Each number is 128 + 32 x the weight over its row's rms, rounded and kept within 0 to 255. Layers, rows and columns count from 0. Numbers have three digits each. The size before them is the row's rms in percent of the matrix's.

# v: layer 2 attention value, 64x64, rms 0.101, rows 43-63, columns 0-63
# o: layer 2 attention output (transposed), 64x64, rms 0.177, rows 43-63, columns 0-63
# up: layer 2 MLP up, 256x64, rms 0.178, rows 0-25, columns 0-63
# down: layer 2 MLP down (transposed), 256x64, rms 0.0561, rows 0-24, columns 0-63
v43 093:111160071126145118082171122140108126094166177151110220145109153157109157130119154139111141144070189134104109170114086158136165142135067107139086164134139101074112106114101145139188086078157106
o43 098:134090159178109115173116116118120136172112080133187086161131082048108092135152116115154142130164115131151159125127127104090138181111188180118167094130122124147141146119148144146021134123080089
v44 098:191126126112147171084155153102113112084129085178142125156122101160137134143213117135166158163124109078057170130131115081149114114108125069104143170150169145133133133093087091124182097067112146
o44 104:082123102145085127195115145140108138174126124087118128111132115127124173112083159092077067115131126163186068096130123158114139126157200153121107094138080089135210172136127172110095160163147120
v45 127:073069114168102105139094179180096127159121133136091096104131127103123105174129132102169118161118145102176095148072171092100100137115137105158135116100159198160174165099094125132157094093137207
o45 133:179189147095104200109087121159159112084112153086136118140124088121119152100117122140102136177108090145133132116211154158115110177193137133074114154131126083137099099161106128067114162138128065
v46 123:120176125106076095045159169132152184115173168113166159101103131082185100105118070187099153106109135144114174088184113104153102126124116134106105169146151055141151157151109106148115131125126135
o46 134:140056116173141126152134137125096137142080106116103135133100130121082179119144142085134143145155147122153098188116161066114131068148168150126126103157100197165067065085134203172131135140115108
v47 121:143094099102123094147150104163115106125060124105115112171098099124159155095171150124072144124135169182158104137163170179122141126139144117157095079068125169134167156108169151049076181130165134
o47 126:095175132127123204129175138103115164154210136142152118127102171111125119138054102151183135120117043103114123109102101102112107130097145115101150182103143159169114060129132114131184137103088125
v48 112:094130132093080192140173082097126110132148151202128178105092131138096088075137088122143110155111197171079088073146109151116096065103132139136141133138143148128164141118146173095141082160096147
o48 117:106115133169139099095110180181132157154050075103155129174184175116125125158119099097146119115174072099170111124100125153166155108165099081131128123137098132174110145145096119132063184071142118
v49 096:113156174078173171137170100079119080130114139160121128181073076101152158135190141122094131128092112154086137136121078131156140120120138116047155125176087114061134134174184132108142121145107108
o49 098:130088118200133099149101149166111152149188111086135148085160171163111094137111109118159106099126135123125113066089105130217136130120105136210123119098129136132159141073100119187091077107157152
v50 082:131123160127140139126155162095094095135068139132117078154129113127154145225178147077130120107130079111131100215065171127117148127103181094087142135139120164121110144166143089088100177107159127
o50 084:153135114130133168166091121147176108138198196112106123067091128174131101063121129213088151107106110174111129054146119138144110156117122140161120149103108125071150133104160092106144088173129126
v51 119:200130104109142112168146082122140087108139118101117121159088154187089174121140136066153108187172094166078065091144119130127141163176089171098123111134151160101120109114104170119109133150088067
o51 130:067113137165132109119122147173117142105128131159165131168187093110192110109109138163143080104085180066143149124098084179131128103059132082167169171105153081104133153159128092148115141081126158
v52 092:137092092142136072130094166137157191136126098090120089117153187094165088159093115125161155111131124161122098033132131153147110176131131114156132128132168113139151144197187098145053144113101138
o52 097:114152156114100130080158139158115100100129156143094154121087109142085187100132156164142097136109130062134165210098108081121184123172169120134117138119154133130074084081076115167202103126150139
v53 130:163135083113158085165103133148125149147084102168123118091097084224139125131176194108144157140145149115114115129168145086102124110151060152186083131087131145094181109088168096100127126161115113
o53 135:081110141110114127150155100096150141152189150143128113162181135061163147133106082179128104151073108132159118154111054191112111138097218126110120121112142096127117137172048126116162143121125113
v54 083:096130140124155148118099168091094137133106086228111139180159165126102122204138151116177159145146121134099085098033141095141069111084138108138159174149125143139120111147133089119147127096137157
o54 078:168144172122096120118132132132135094120132147081077130108137098146142125090151161108136088112119121146142153116160115148156144172226174109120072084154121059133141193128072101087069129162188125
v55 112:168115162111128153107219177088130135119133125136122140149134133128151067135086137073117122096096079108058161110121109144163118128118145086061176158148162163142115109132142111196156124066136081
o55 116:094149111152100125170069132172088119150140098114094141075123114162112168097169134167125098051158154152174137119099144119118144091123144181194140151109097098115186138092164142072084077143138164
v56 106:054114114110092129107115139141134147130100125174111133070141117079128116176159102125160129085076189137170075161105129120097177100053156082158144156101142120101181152159179123108108147152144178
o56 106:137140127149131154137085134137180117141108187102134079124078130148092118137150099158097187187151046127100143127124104120143132185212153146111102079136092175166084089075113098128154137118138106
v57 111:123103129179147198117129095072090102150101179118121117145144124105166092152165111116111125154095181106094127131123155196140072162174176121119118089173101175126109154192144120094121071078137112
o57 123:169147111116118109094151142183143097169130087133126161114120187132062106090055144156142110121135058164172119098142178099140218168136066122135117165118127100115160121092131112161093114149114111
v58 108:106112087122172097136131150141083198121178144164087123193087132162167148125128181125134117118158151118148111171065114111135177048119108097094091183148111116124066104144101110136163120099131163
o58 112:145106202108114138175110122109116120172136123139183112079126075088098131140141119133138150059114154135099121110199076134138059182129158166166137109089158162110129185124119140100077103169142096
v59 080:067115073165136166114070068148099115190132150114106131118095129101136142125149108212138098151121188132154161122157107162141078099122121096158127155139089105127135209134155174104144083142116167
o59 090:181128134114113120121155145146129177138093105111161145144122171120079096120073120020151150162151077065136103120175143110146172187176102129075124092140165143137126118114127131189137134096097104
v60 086:115156107146139158151085085138160079179100141114127144124124125144081136153159139123116109095143088088129175171140055130160139182134086127105160149141120093076109144065117153228178121145115085
o60 085:136114086136156072142082081123125175105146115122092117144163093115183075122173128080146142182110204121122168097142159130136139134116109150146166052140147079101187140126185122128121076088115138
v61 085:094113107129106094126140155119167123131127175125142119102132175085148067147166069126127162083136128155106125093098064169139153186094129095144121122174188082106147193140143100132091113079074181
o61 084:131123120151152137083110147160149142121116111071078139147099099109074193122150159152113130184126150101137134151090162049155185088193139130137161072138100156132096090112110158186142129119134062
v62 108:123145118155158177103101132108118131136106074071154103176124162124113140154106166184125104131080059104110193131173131167186074123117151084111160125153127087154095136163178104156092158135147071
o62 117:151113128103094079152175117138094153111155146155093186083108184177141096107125122060118112086172130105155147130129145076111163150127130130128104132100130130080167144086153119159193059142100200
v63 083:185091100122066178113131104095142131072107098145105132137130166145086144165182056110169118137132152115105066136119172148155105131115184087125133146072201161137080102122100131125112146133173145
o63 082:051152127147108126140116168151140100166054180163136092124080088144149106095102174130123109104151056130138153113134125142079162151131156079109137133155083124163170135101205094094127175134148154
up0 132:151077105106091146116117094111152076118136151139095078162164073165116092191142106153065117172148153151103146171189140134164127129143136187087131099133135142158134104116112170110095179171161064
down0 117:134080204179170036174182158178126111150134118166130090150161144153122069114122109070101089138079108091147130161125124127142146127090134152085185127099133138107100097117143120133112117130181138
up1 086:179130114121146127163104096090117164114126127063121146135155091131161026133111142188128093083116144151069102167164126168114099165114139175155122141092144149102186194148086168122130133161109136
down1 089:107134146159147159144136137110080126087119071197085158142134160143099104176139193171155055138063129065111114151128146180063133102146151117129140168154187127152143113116082117115138123091114129
up2 135:090058074177102125113119072120175147084159169129112104112163077120143125167153139156126089149087173176121137167136070115149088073075148170101164132089190149119118098128133160131140138144155133
down2 125:108102105134120155146170191121144095064131111140133139117151136107024062148156108105143104125159159101102132116138164105087103165075150152090171148129172149136163122150185099076110177149154106
up3 088:133104140102149175114090160102168139105156155069087146065103147161109126111141133158112123127144134203101155083113152096133128190080147195093116112084141168091152077091154159108144157172155165
down3 092:070066108146158092107132137115181174125075107102084154144151178130131115086159134109096101145149123182196127164101112136115159137141132133116120138097107115111227178138080162104131130136074092
up4 076:129068180155098113114098162100128152103079095124095143132123143162167096189144169057147113105188166145132137130109083144167126097099134121106191051140103148137169179098099167124111168124133130
down4 080:104147121150144176130164078161125081141116133164091192133153141134060188061138093168129121155137127113165132157103107103177165153122134157125101143140122121112082043099154116154166070097134086
up5 110:085210075152135120107096120177150081105183127108116132173124138121159120123136131171119093134165156165184118096044191140152156152094123136113157150125131093133178102139114082083105094093156121
down5 110:157191150111159136114147133139107066184141121087102082154119125105151152156112041104108142151136141135102117121109109181094168094129168106082078103182180144150149145073176089178146106120111142
up6 094:112124118145152145108173151113089132086137139105102122123155164099119140122134130070101104052136178142129118130150108099138139095101172153100106112169191113116142165185120154053121140091194221
down6 096:173135141149164082165096133162134131132110113123155143226095144090093093096120171150179182115097066108102153109095117050128127150167129111163124140092163130128087138189094131103143104125114171
up7 103:172044094134127088164141126122161064148134114125145145116188074099056153174138106132084162074175163048150138147119117114127157128157116101125135146120146133169177107177136148151127113135130100
down7 097:183122128177123152154140082053115136119051154110101154131085157137139110110141199067130135113138142080166191101132062094110123141136136124151085143102072167120181158110129144136168122132139109
up8 103:118161069144134071163116119172123127169132114130085125132105124131189129103137134074075098136170147087085126110081167135170196159099189169126144102131126109126101086124142114174100057175135155
down8 107:101093143056046140175138129137117121150127098134111124187148157138084111100158143117132107118121139141124109099177085067163148134220184141106134100176137104156115200126105152125108123137091100
up9 117:148126131103132139117060144130125050104157133137102168107117052134112066156154152107146137101152176138069192123097119140173200163148110100134095141172163129108174139105131114142110061128156140
down9 122:049169178119062104114166176080120176088156156129110143105124110049163129128154092147174135160100144175148107121094110143122149123105170138104164159114121120155196132148135081117144108114074126
up10 107:122150119124100132125097133110195104119157114171141133189112071046107133117165093131107142134126107152146183116175163145110142132149156124098138103142147158222126131152100040090080088104122123
down10 099:147144112120150099072082043189116132108181159158169128143150113132082093132130107093163134176094147117107084155149157160166079123114138119153072147172127167101083154113149140167113131078128073
up11 106:093134157129165044126118098135135152106072186091066091155142156116139135086144129069124106128108128150116106148155162086170167116132152133121159104097123158078169206151097161150163098126096174
down11 098:100122138120126189131112147139096165167125160122155150104084134179126095161121123138126180110235167107138112145043159147092096143176110096127117138162142108066130102105132129073136093096097166
up12 110:098115101127099064145134114159110161107136106167134135142159113103111155092145147133140096056079157121132097227123138113094163073068126138089199192153101133136165168157126130123171121124132154
down12 107:114099130119093096107101129142116137126076196149118117095106155137144139178133103115076087168126133101150154069158135172142097149191144147153120095105137169205093119155106131078131192078185091
up13 105:100160118083089107116161092135126129077170076174119139127135208064122123186123084142162107104132124125108179166104149130091150135088131123144167137134090158151188096202097141099151102145095098
down13 093:143077106127167127136156152134179161136128094113144101088132117130112151105073088151174216152160126135051134163114110187123150118121101145152155085066147112141092089186109132128083139101126073
up14 111:125121083141138157136150114141162188126141141146144141133125197158119112102096136138214086080168133099181149134087144104119097064066039119114163137165128146141138113115086132132102106175096157
down14 103:102162191121144154215075162181144154132114196109146114090140090118059142116143110130139170109131119107121129126115115108119083169152142102067080152103064116173140121136061144098122141142124149
up15 089:177101093077111110145136120140064153084096103112038130164132101119152118168161094145089162152170120161119181137111147121106145079096187089140142153149119175114168159129135124149110089151107198
down15 092:137124149096107120045107146171152094065073096093131099133121122105109168194163097191130174138122106143071149134078132146137127161136165121107128181128121164120122132207092135160109165137094100
up16 092:132145181140102167137113105080100124118127128135117088163118096148149090128099098145135119139116081114163084212159097194124108117132144181093186159204141149155117109101111157081160148108091063
down16 091:124138128141143126114163198108122128139202061130108207164106190085124152112174132117115083160144118137092168100080153084110125127125200100128137086127138118093113126141083095161084094159141148
up17 107:183111123104141164122106127144127165107111155066099129088074047185170129131116150118061201126163178138082148146143113102144099118156101142149112051172143146136136125122147104097173126144160118
down17 104:109136128169108093120150118157130156128069093166181103133133161066149111182118091133133049158086069092143123128096107146114135132107167113141133126161151111124211168124131041119138137124127182
up18 108:130119117073137109149063102133123114140181143094140082149116141178163154141102121117144119122109137121178196111163139105146148089094078096089141155064140133095203148103178159154161173129104062
down18 098:126166135141124098092080166108124118081128088155151112167102102127096106144154189089177194114127138089128133184111132052117121168060159111117150119124172155146172152145062111116165102117173102
up19 115:086181157117134170107118100085148096201108143144140128156135106090103143175127117125098093086139081101104115165126115138095127145110159167105162147212130154137121087186091155161077110199109089
down19 130:168116114172181137160119101140087135072152114098122131118129137215132160116119198126103091118108135194122139141132115118124091123110168079115106080031065104128151126113123177127163140152161130
up20 112:163172136124150109130171091099085132160150166085114115098141121075162125124068102085140147104126098122147188113102099119129150149096183138152153101106177075117192082131124095183116126188187096
down20 115:093112134145147130103149196094093127165137175170111126117095132155168125121142130157093133154115152135211113122150152055139101098160152122060087048107100124099190100106138172109109146122167096
up21 106:115129089092148139124103137110139073160088152175083094156085120095113132159151121185105156147087074133161160125181157125138147173179157101086166129210118127133149171137097096087134140133153059
down21 099:112144167134129136127132131088142180062128156083159138102103082179094164104148163124143073123173084158115189163120080158166035117152114145099115095113078117148142093108131114118154128137172172
up22 106:182158084091133104144122139136146135073144122101120159138147141190147127072084074149129127081136171187137056135126217129142135086091109121123117167170136136167139142113158104088159129100091172
down22 113:137102128120109141159122159088155170114163113091180165137125070170096172121129069113142059101193150112116098152100114173169087054135168112127138118190097161116153149078165140149115134127151101
up23 087:106079078097183119102155103171126118102134116089131134137149155140108116070129152095113141132140153162129125126180101188160179139054056159165111163168115157104202116143079116124127131127179157
down23 083:083118185123108126075098133118055147195068089156098161145092132128186123105113130103123100119116129132160178112167125110102162103145124178141116161110159208178139140172124132099148081090153118
up24 117:167075090191110180132117107123155086105160103096101147166159152149116090131083144133130147099137172180162075099153101132119111114121169113128118070118183108101197126202106134128084146128167093
down24 114:124101186146159147106109165113128093235172170145093076116052131121093118095148132176162140106149130112108158117126098104100123123165177139117209096102126111118122130093119153086098139137156096
up25 104:149186199111149179092103131121131076119134123100190158208138089146142109161125140114143083081100126162110170128114153130137160151147126146091130114106186110102123163167103120122067115067094080